config.yaml
num_hidden_layers: 11
qk_norm: true
parallel_block: false
init_std_qkv: 0.0209
Each number is 200 + 30 x the weight over its row's rms, rounded and kept within 0 to 999. Layers, rows and columns count from 0. The size before them is the row's rms in percent of the matrix's.

# k: layer 8 attention key, 1024x1024, rms 0.0208, rows 62-63, columns 512-767
# q: layer 8 attention query, 1024x1024, rms 0.0222, rows 63, columns 512-767
# v: layer 8 attention value, 1024x1024, rms 0.0197, rows 0-4, columns 512-767
# o: layer 8 attention output (transposed), 1024x1024, rms 0.0172, rows 0-3, columns 512-767
k62,109,199,189,286,185,200,212,214,204,224,179,230,188,158,208,178,194,151,230,220,232,160,199,191,216,236,228,161,249,187,225,193,150,218,247,252,198,174,209,175,238,202,145,190,216,190,247,204,213,254,171,188,184,177,188,213,136,230,192,216,168,249,239,217,168,141,207,202,173,198,206,284,226,203,200,228,117,191,140,198,184,228,222,184,170,186,156,249,166,202,195,241,193,206,160,159,184,202,225,179,180,207,214,170,191,194,184,212,191,196,238,201,224,204,139,199,140,174,196,216,173,210,209,243,232,209,216,136,134,187,197,171,215,210,189,195,228,198,176,170,174,207,186,226,229,198,248,160,170,230,173,263,150,215,186,109,173,164,230,204,200,204,147,201,209,241,213,193,233,173,244,190,212,205,192,234,171,185,192,216,202,193,177,183,190,213,215,207,188,207,144,230,221,198,144,208,166,210,211,209,200,196,204,129,174,242,203,215,231,204,202,205,162,176,270,206,165,209,159,173,157,163,162,212,248,225,185,173,220,216,189,241,227,225,205,208,289,175,211,221,163,234,134,188,161,169,172,180,197,218,208,184,194,131,285,208,220
q63,104,184,199,229,133,243,219,185,188,175,180,228,206,159,231,205,190,202,163,179,198,229,217,241,150,168,219,196,203,188,190,210,171,177,208,238,200,199,123,206,146,220,226,200,204,235,242,181,240,246,243,244,197,192,183,184,178,220,200,197,204,214,216,218,185,216,139,238,210,213,217,195,222,207,158,218,179,169,198,244,219,176,237,150,183,195,226,203,208,220,168,209,195,183,224,185,194,192,191,199,224,188,144,240,217,188,266,229,164,204,196,176,192,155,197,204,143,240,141,195,168,217,202,200,205,190,167,256,209,194,212,141,176,148,273,227,181,213,218,217,257,170,180,150,133,190,241,193,135,201,161,200,156,189,194,190,191,213,204,180,177,225,152,169,190,259,202,223,201,152,186,209,237,189,224,146,157,169,214,190,277,194,278,178,152,230,168,197,231,190,180,204,205,166,210,160,215,223,195,238,230,173,168,149,172,213,196,235,201,204,210,148,239,170,194,175,182,168,225,196,169,169,246,185,171,193,207,207,222,239,209,225,196,222,188,129,138,207,211,214,181,177,213,190,168,149,227,199,167,194,176,202,216,165,228,165,235
k63,111,206,261,224,186,228,233,142,217,198,203,234,192,195,228,238,203,193,169,154,219,239,180,211,164,131,218,215,195,177,173,201,150,179,156,195,202,207,131,255,151,168,181,216,195,198,213,220,229,149,250,195,217,227,195,237,227,203,197,170,181,146,211,205,224,195,185,214,200,188,260,168,225,150,173,188,228,185,266,215,219,184,270,183,209,226,144,207,199,207,255,160,216,207,235,274,200,231,159,217,236,217,163,196,251,155,240,225,153,211,184,188,207,193,217,219,208,230,169,189,146,220,204,169,214,196,200,262,183,199,206,167,165,150,230,177,182,158,210,240,182,236,196,188,145,182,230,181,148,237,167,185,170,201,163,154,171,242,238,146,187,202,193,197,201,197,211,200,193,193,164,176,246,227,146,184,178,160,199,226,219,158,187,237,162,202,178,237,156,168,206,216,139,202,223,196,197,145,154,235,219,177,150,128,158,207,153,207,166,204,213,180,204,167,151,178,207,185,248,186,204,203,200,194,161,220,205,168,195,216,180,217,188,168,187,129,183,211,223,179,191,131,204,224,199,230,219,145,158,166,167,220,169,255,175,260,221
v0,107,220,193,150,220,208,226,206,259,197,176,248,197,180,189,259,194,229,220,216,184,173,188,182,264,198,172,223,219,231,191,182,224,204,177,189,119,236,219,204,197,254,198,216,226,164,186,189,227,211,229,244,222,244,205,265,226,216,234,214,220,195,203,230,199,219,174,203,234,143,171,184,147,161,233,186,166,264,256,226,203,223,215,207,183,194,170,204,189,202,209,205,168,239,176,214,222,171,212,156,230,176,171,224,231,201,222,220,228,139,194,182,254,158,208,202,164,184,202,262,241,185,241,191,193,229,194,182,260,196,184,182,195,227,184,203,223,251,208,244,153,206,204,169,191,178,203,212,172,201,238,224,200,197,222,159,232,200,229,219,195,158,204,283,151,209,239,189,234,169,212,197,197,205,198,242,244,144,199,164,145,198,193,170,207,193,237,235,241,199,222,199,185,192,223,185,226,177,176,210,184,171,193,130,204,202,183,214,169,186,195,206,209,194,206,147,187,219,163,184,188,195,155,205,200,245,118,176,186,186,211,195,158,220,219,179,216,153,227,169,157,195,216,198,158,207,201,225,225,248,245,224,210,184,293,186,175
o0,104,219,222,185,270,166,260,157,201,240,215,216,223,217,223,186,229,218,151,199,160,253,225,178,181,228,250,188,148,219,254,168,216,127,232,223,229,155,209,224,210,191,207,224,201,172,196,240,222,255,190,239,198,188,195,210,259,189,210,181,218,258,205,183,266,153,213,174,211,210,162,215,162,241,148,204,188,173,211,230,232,249,180,140,221,201,225,201,188,172,181,171,189,188,218,170,196,183,163,171,177,199,202,155,213,180,170,156,190,272,196,203,205,254,227,165,220,158,198,266,213,193,185,209,207,179,188,192,147,221,218,202,235,142,214,210,169,155,195,240,229,215,215,197,202,234,187,177,173,211,216,198,203,173,183,199,173,191,239,181,186,210,171,190,204,227,202,205,137,201,209,215,171,232,245,157,184,209,174,238,271,187,280,208,232,197,154,195,212,172,222,185,190,233,175,233,230,193,231,212,234,216,238,156,254,195,256,180,256,222,234,281,181,201,207,206,148,178,185,204,213,208,205,244,185,194,192,192,219,182,219,223,239,245,177,235,146,247,102,213,220,134,216,223,278,222,242,200,192,141,179,226,226,188,180,196,181
v1,105,215,204,210,222,190,192,269,208,229,201,228,179,141,169,173,206,230,232,211,209,134,217,200,193,247,153,214,174,206,186,158,190,203,210,190,242,258,222,239,145,202,216,204,211,205,194,186,191,185,210,186,238,185,184,125,211,188,176,155,150,240,149,216,200,203,161,206,220,149,200,230,221,156,205,294,216,202,244,226,240,197,152,156,241,140,214,242,239,202,171,251,228,204,207,223,164,247,231,213,255,216,133,213,198,201,225,183,180,233,231,203,194,181,181,198,272,175,219,134,212,166,187,169,173,189,247,188,138,160,224,226,229,188,238,211,224,193,202,233,182,219,217,216,203,200,158,201,207,229,183,248,187,176,249,234,196,239,247,247,229,232,222,158,233,198,162,179,190,165,211,273,233,216,175,201,258,210,199,170,242,229,267,208,160,193,202,198,170,221,226,190,224,189,233,179,202,228,224,216,207,170,196,231,201,188,172,226,185,137,182,240,169,166,213,206,166,272,112,255,199,201,234,202,215,215,230,207,243,202,138,235,207,186,193,226,200,153,220,221,162,201,184,252,251,198,133,202,240,170,223,145,207,208,200,196,201
o1,114,157,160,171,242,201,238,230,210,187,227,225,170,253,211,196,243,191,168,208,183,191,174,221,234,174,209,125,238,232,244,199,186,213,190,229,191,183,169,225,170,185,210,172,222,222,175,177,213,184,192,205,233,191,208,243,209,261,211,271,200,194,202,222,180,224,226,247,179,203,216,209,154,163,197,220,240,183,212,184,168,154,231,208,199,240,188,191,196,198,198,233,187,197,214,141,192,173,208,165,222,168,158,202,174,231,183,211,164,201,195,188,176,221,263,197,137,218,197,221,128,230,179,171,156,197,186,229,217,269,176,164,176,198,165,140,225,201,171,212,247,185,240,236,217,212,207,194,183,151,185,213,194,218,162,173,176,194,138,184,174,186,161,195,244,168,221,197,164,187,127,201,165,138,190,209,211,172,194,273,202,188,162,203,201,253,212,286,249,142,173,245,231,178,199,203,228,182,220,293,213,227,238,221,232,229,171,192,230,201,167,213,209,171,227,201,167,216,180,215,203,190,210,191,196,221,143,184,143,155,204,196,185,186,236,198,164,257,182,239,185,214,223,182,132,173,199,185,223,214,211,218,196,140,197,185,163
v2,102,174,177,201,183,164,187,194,210,227,205,182,233,263,222,217,217,183,202,231,180,219,180,209,178,237,241,193,174,230,183,191,183,205,192,176,208,252,224,145,138,193,253,212,230,257,202,200,209,176,178,168,206,139,218,172,185,221,181,250,164,218,217,176,171,198,230,206,224,224,168,202,237,186,208,252,212,202,229,170,167,194,166,286,176,226,186,184,237,166,235,217,236,214,199,195,209,179,240,212,201,173,239,156,177,136,191,194,225,188,209,203,172,204,174,213,234,193,186,244,134,137,250,231,178,219,250,216,197,194,253,193,162,200,193,274,215,221,200,259,155,198,200,180,212,202,174,214,203,196,173,160,225,182,223,168,203,202,187,188,215,226,234,205,187,230,191,250,173,252,169,162,222,175,143,221,229,217,220,220,210,212,242,236,197,185,233,170,199,196,229,201,280,193,154,176,213,178,200,190,181,194,208,208,199,224,202,201,158,220,247,206,202,140,241,210,251,157,235,208,187,199,200,236,240,166,188,196,215,180,204,176,155,228,235,213,182,198,196,232,186,169,208,185,160,236,164,187,150,201,231,198,197,235,216,231,212
o2,105,204,220,187,180,242,233,234,218,232,180,234,177,233,201,182,219,169,183,158,229,181,215,238,211,165,167,198,199,172,210,201,174,192,215,246,230,181,185,210,216,230,178,171,177,176,209,206,228,233,175,185,228,224,171,234,144,171,177,204,225,212,215,193,184,240,191,180,195,210,206,178,188,195,197,176,209,196,214,214,260,222,230,177,203,163,197,271,168,260,235,253,146,167,178,184,162,207,197,194,194,154,189,207,227,226,229,229,188,139,211,254,261,180,199,209,222,196,147,163,194,212,183,182,186,238,206,237,194,221,199,199,261,245,188,182,172,154,178,183,215,185,243,231,172,206,185,262,202,240,197,185,211,244,241,175,197,135,135,155,155,196,217,221,196,190,216,205,244,182,257,196,222,193,207,215,108,171,173,164,165,149,175,145,208,232,171,135,157,211,195,213,202,190,239,165,239,214,215,222,222,122,190,196,140,216,211,145,188,200,171,106,244,231,223,179,160,136,157,147,177,166,164,204,164,259,219,220,225,207,164,175,202,220,229,180,237,196,161,205,209,232,167,197,231,199,230,198,189,247,148,192,192,162,181,217,248
v3,092,226,154,211,172,144,202,189,188,209,195,192,213,206,231,202,173,215,167,223,188,109,207,263,206,199,204,159,211,182,210,211,197,236,234,222,277,152,196,167,185,188,226,207,161,185,192,208,194,219,213,191,202,259,183,207,228,240,173,194,181,187,158,160,195,167,241,207,162,243,207,182,131,155,210,223,156,143,142,254,223,240,141,221,200,163,201,180,197,179,214,255,208,151,226,185,220,210,158,195,197,217,215,237,176,219,251,222,226,199,197,272,208,212,229,186,288,170,164,168,182,221,214,202,180,218,242,233,184,162,232,187,207,185,258,196,215,216,190,191,210,249,165,204,163,230,202,185,200,154,241,193,214,181,185,185,180,194,199,237,182,212,141,236,162,136,180,179,170,198,205,153,205,228,165,183,234,213,223,174,130,184,171,186,181,172,164,200,229,245,201,194,220,210,197,155,180,211,227,175,213,164,190,226,232,212,182,189,228,170,261,243,196,224,222,255,200,228,175,168,193,197,207,142,165,218,214,222,175,196,192,200,211,222,219,172,221,216,189,232,185,204,244,247,192,174,232,226,198,156,179,191,192,183,203,169,172
o3,082,148,105,190,228,210,182,200,223,172,186,172,275,222,191,190,199,241,206,199,202,177,192,129,208,184,204,213,212,236,194,197,258,175,183,196,181,209,198,195,234,197,143,258,242,207,220,167,169,151,185,149,201,213,161,201,222,173,220,243,201,200,238,258,249,243,177,254,180,209,202,184,165,255,126,238,228,225,219,182,184,152,215,188,200,184,241,194,224,175,235,198,207,201,193,194,236,193,218,212,189,214,160,161,199,210,226,236,235,200,248,234,175,232,278,199,180,259,220,185,227,188,225,182,183,139,165,207,212,195,175,201,155,152,226,190,215,192,208,192,190,203,203,209,238,128,164,190,245,165,190,210,173,182,258,230,191,221,209,207,214,228,188,203,199,166,142,176,234,235,198,204,226,167,227,233,200,137,229,188,245,199,247,265,185,242,207,232,241,160,217,239,228,200,226,220,226,202,166,208,191,237,225,207,159,209,210,237,218,230,200,262,192,179,174,217,166,227,204,187,177,232,164,219,194,169,158,234,203,211,140,215,185,209,204,251,172,193,167,194,237,158,183,239,158,162,214,207,183,207,220,193,193,208,213,231,186
v4,101,226,197,241,170,202,202,194,196,178,241,197,199,161,207,275,195,231,195,200,215,156,178,209,239,157,174,194,228,165,170,191,265,261,187,262,204,177,172,187,182,189,255,194,230,230,218,182,164,251,209,169,248,245,221,158,185,247,210,198,218,166,204,204,211,254,183,244,201,181,136,190,170,157,235,198,150,220,176,191,238,205,186,179,208,200,192,200,182,190,201,200,163,270,220,178,219,240,207,228,256,198,255,205,202,207,169,204,151,254,206,275,210,172,183,208,264,211,240,209,195,218,174,165,238,210,193,171,236,182,220,275,238,216,192,195,159,183,239,203,227,170,229,175,215,189,173,214,200,210,220,205,217,156,174,144,221,241,214,230,210,166,165,173,210,214,143,241,230,102,197,238,234,244,217,163,195,213,180,218,191,225,167,169,204,203,167,221,211,209,205,215,170,208,224,219,206,225,223,197,193,187,199,179,128,163,168,244,155,178,216,177,217,203,203,171,195,237,217,159,215,156,213,188,190,212,181,185,188,192,178,230,142,205,230,236,234,217,246,174,199,233,162,233,203,239,258,190,195,189,221,212,254,247,160,190,171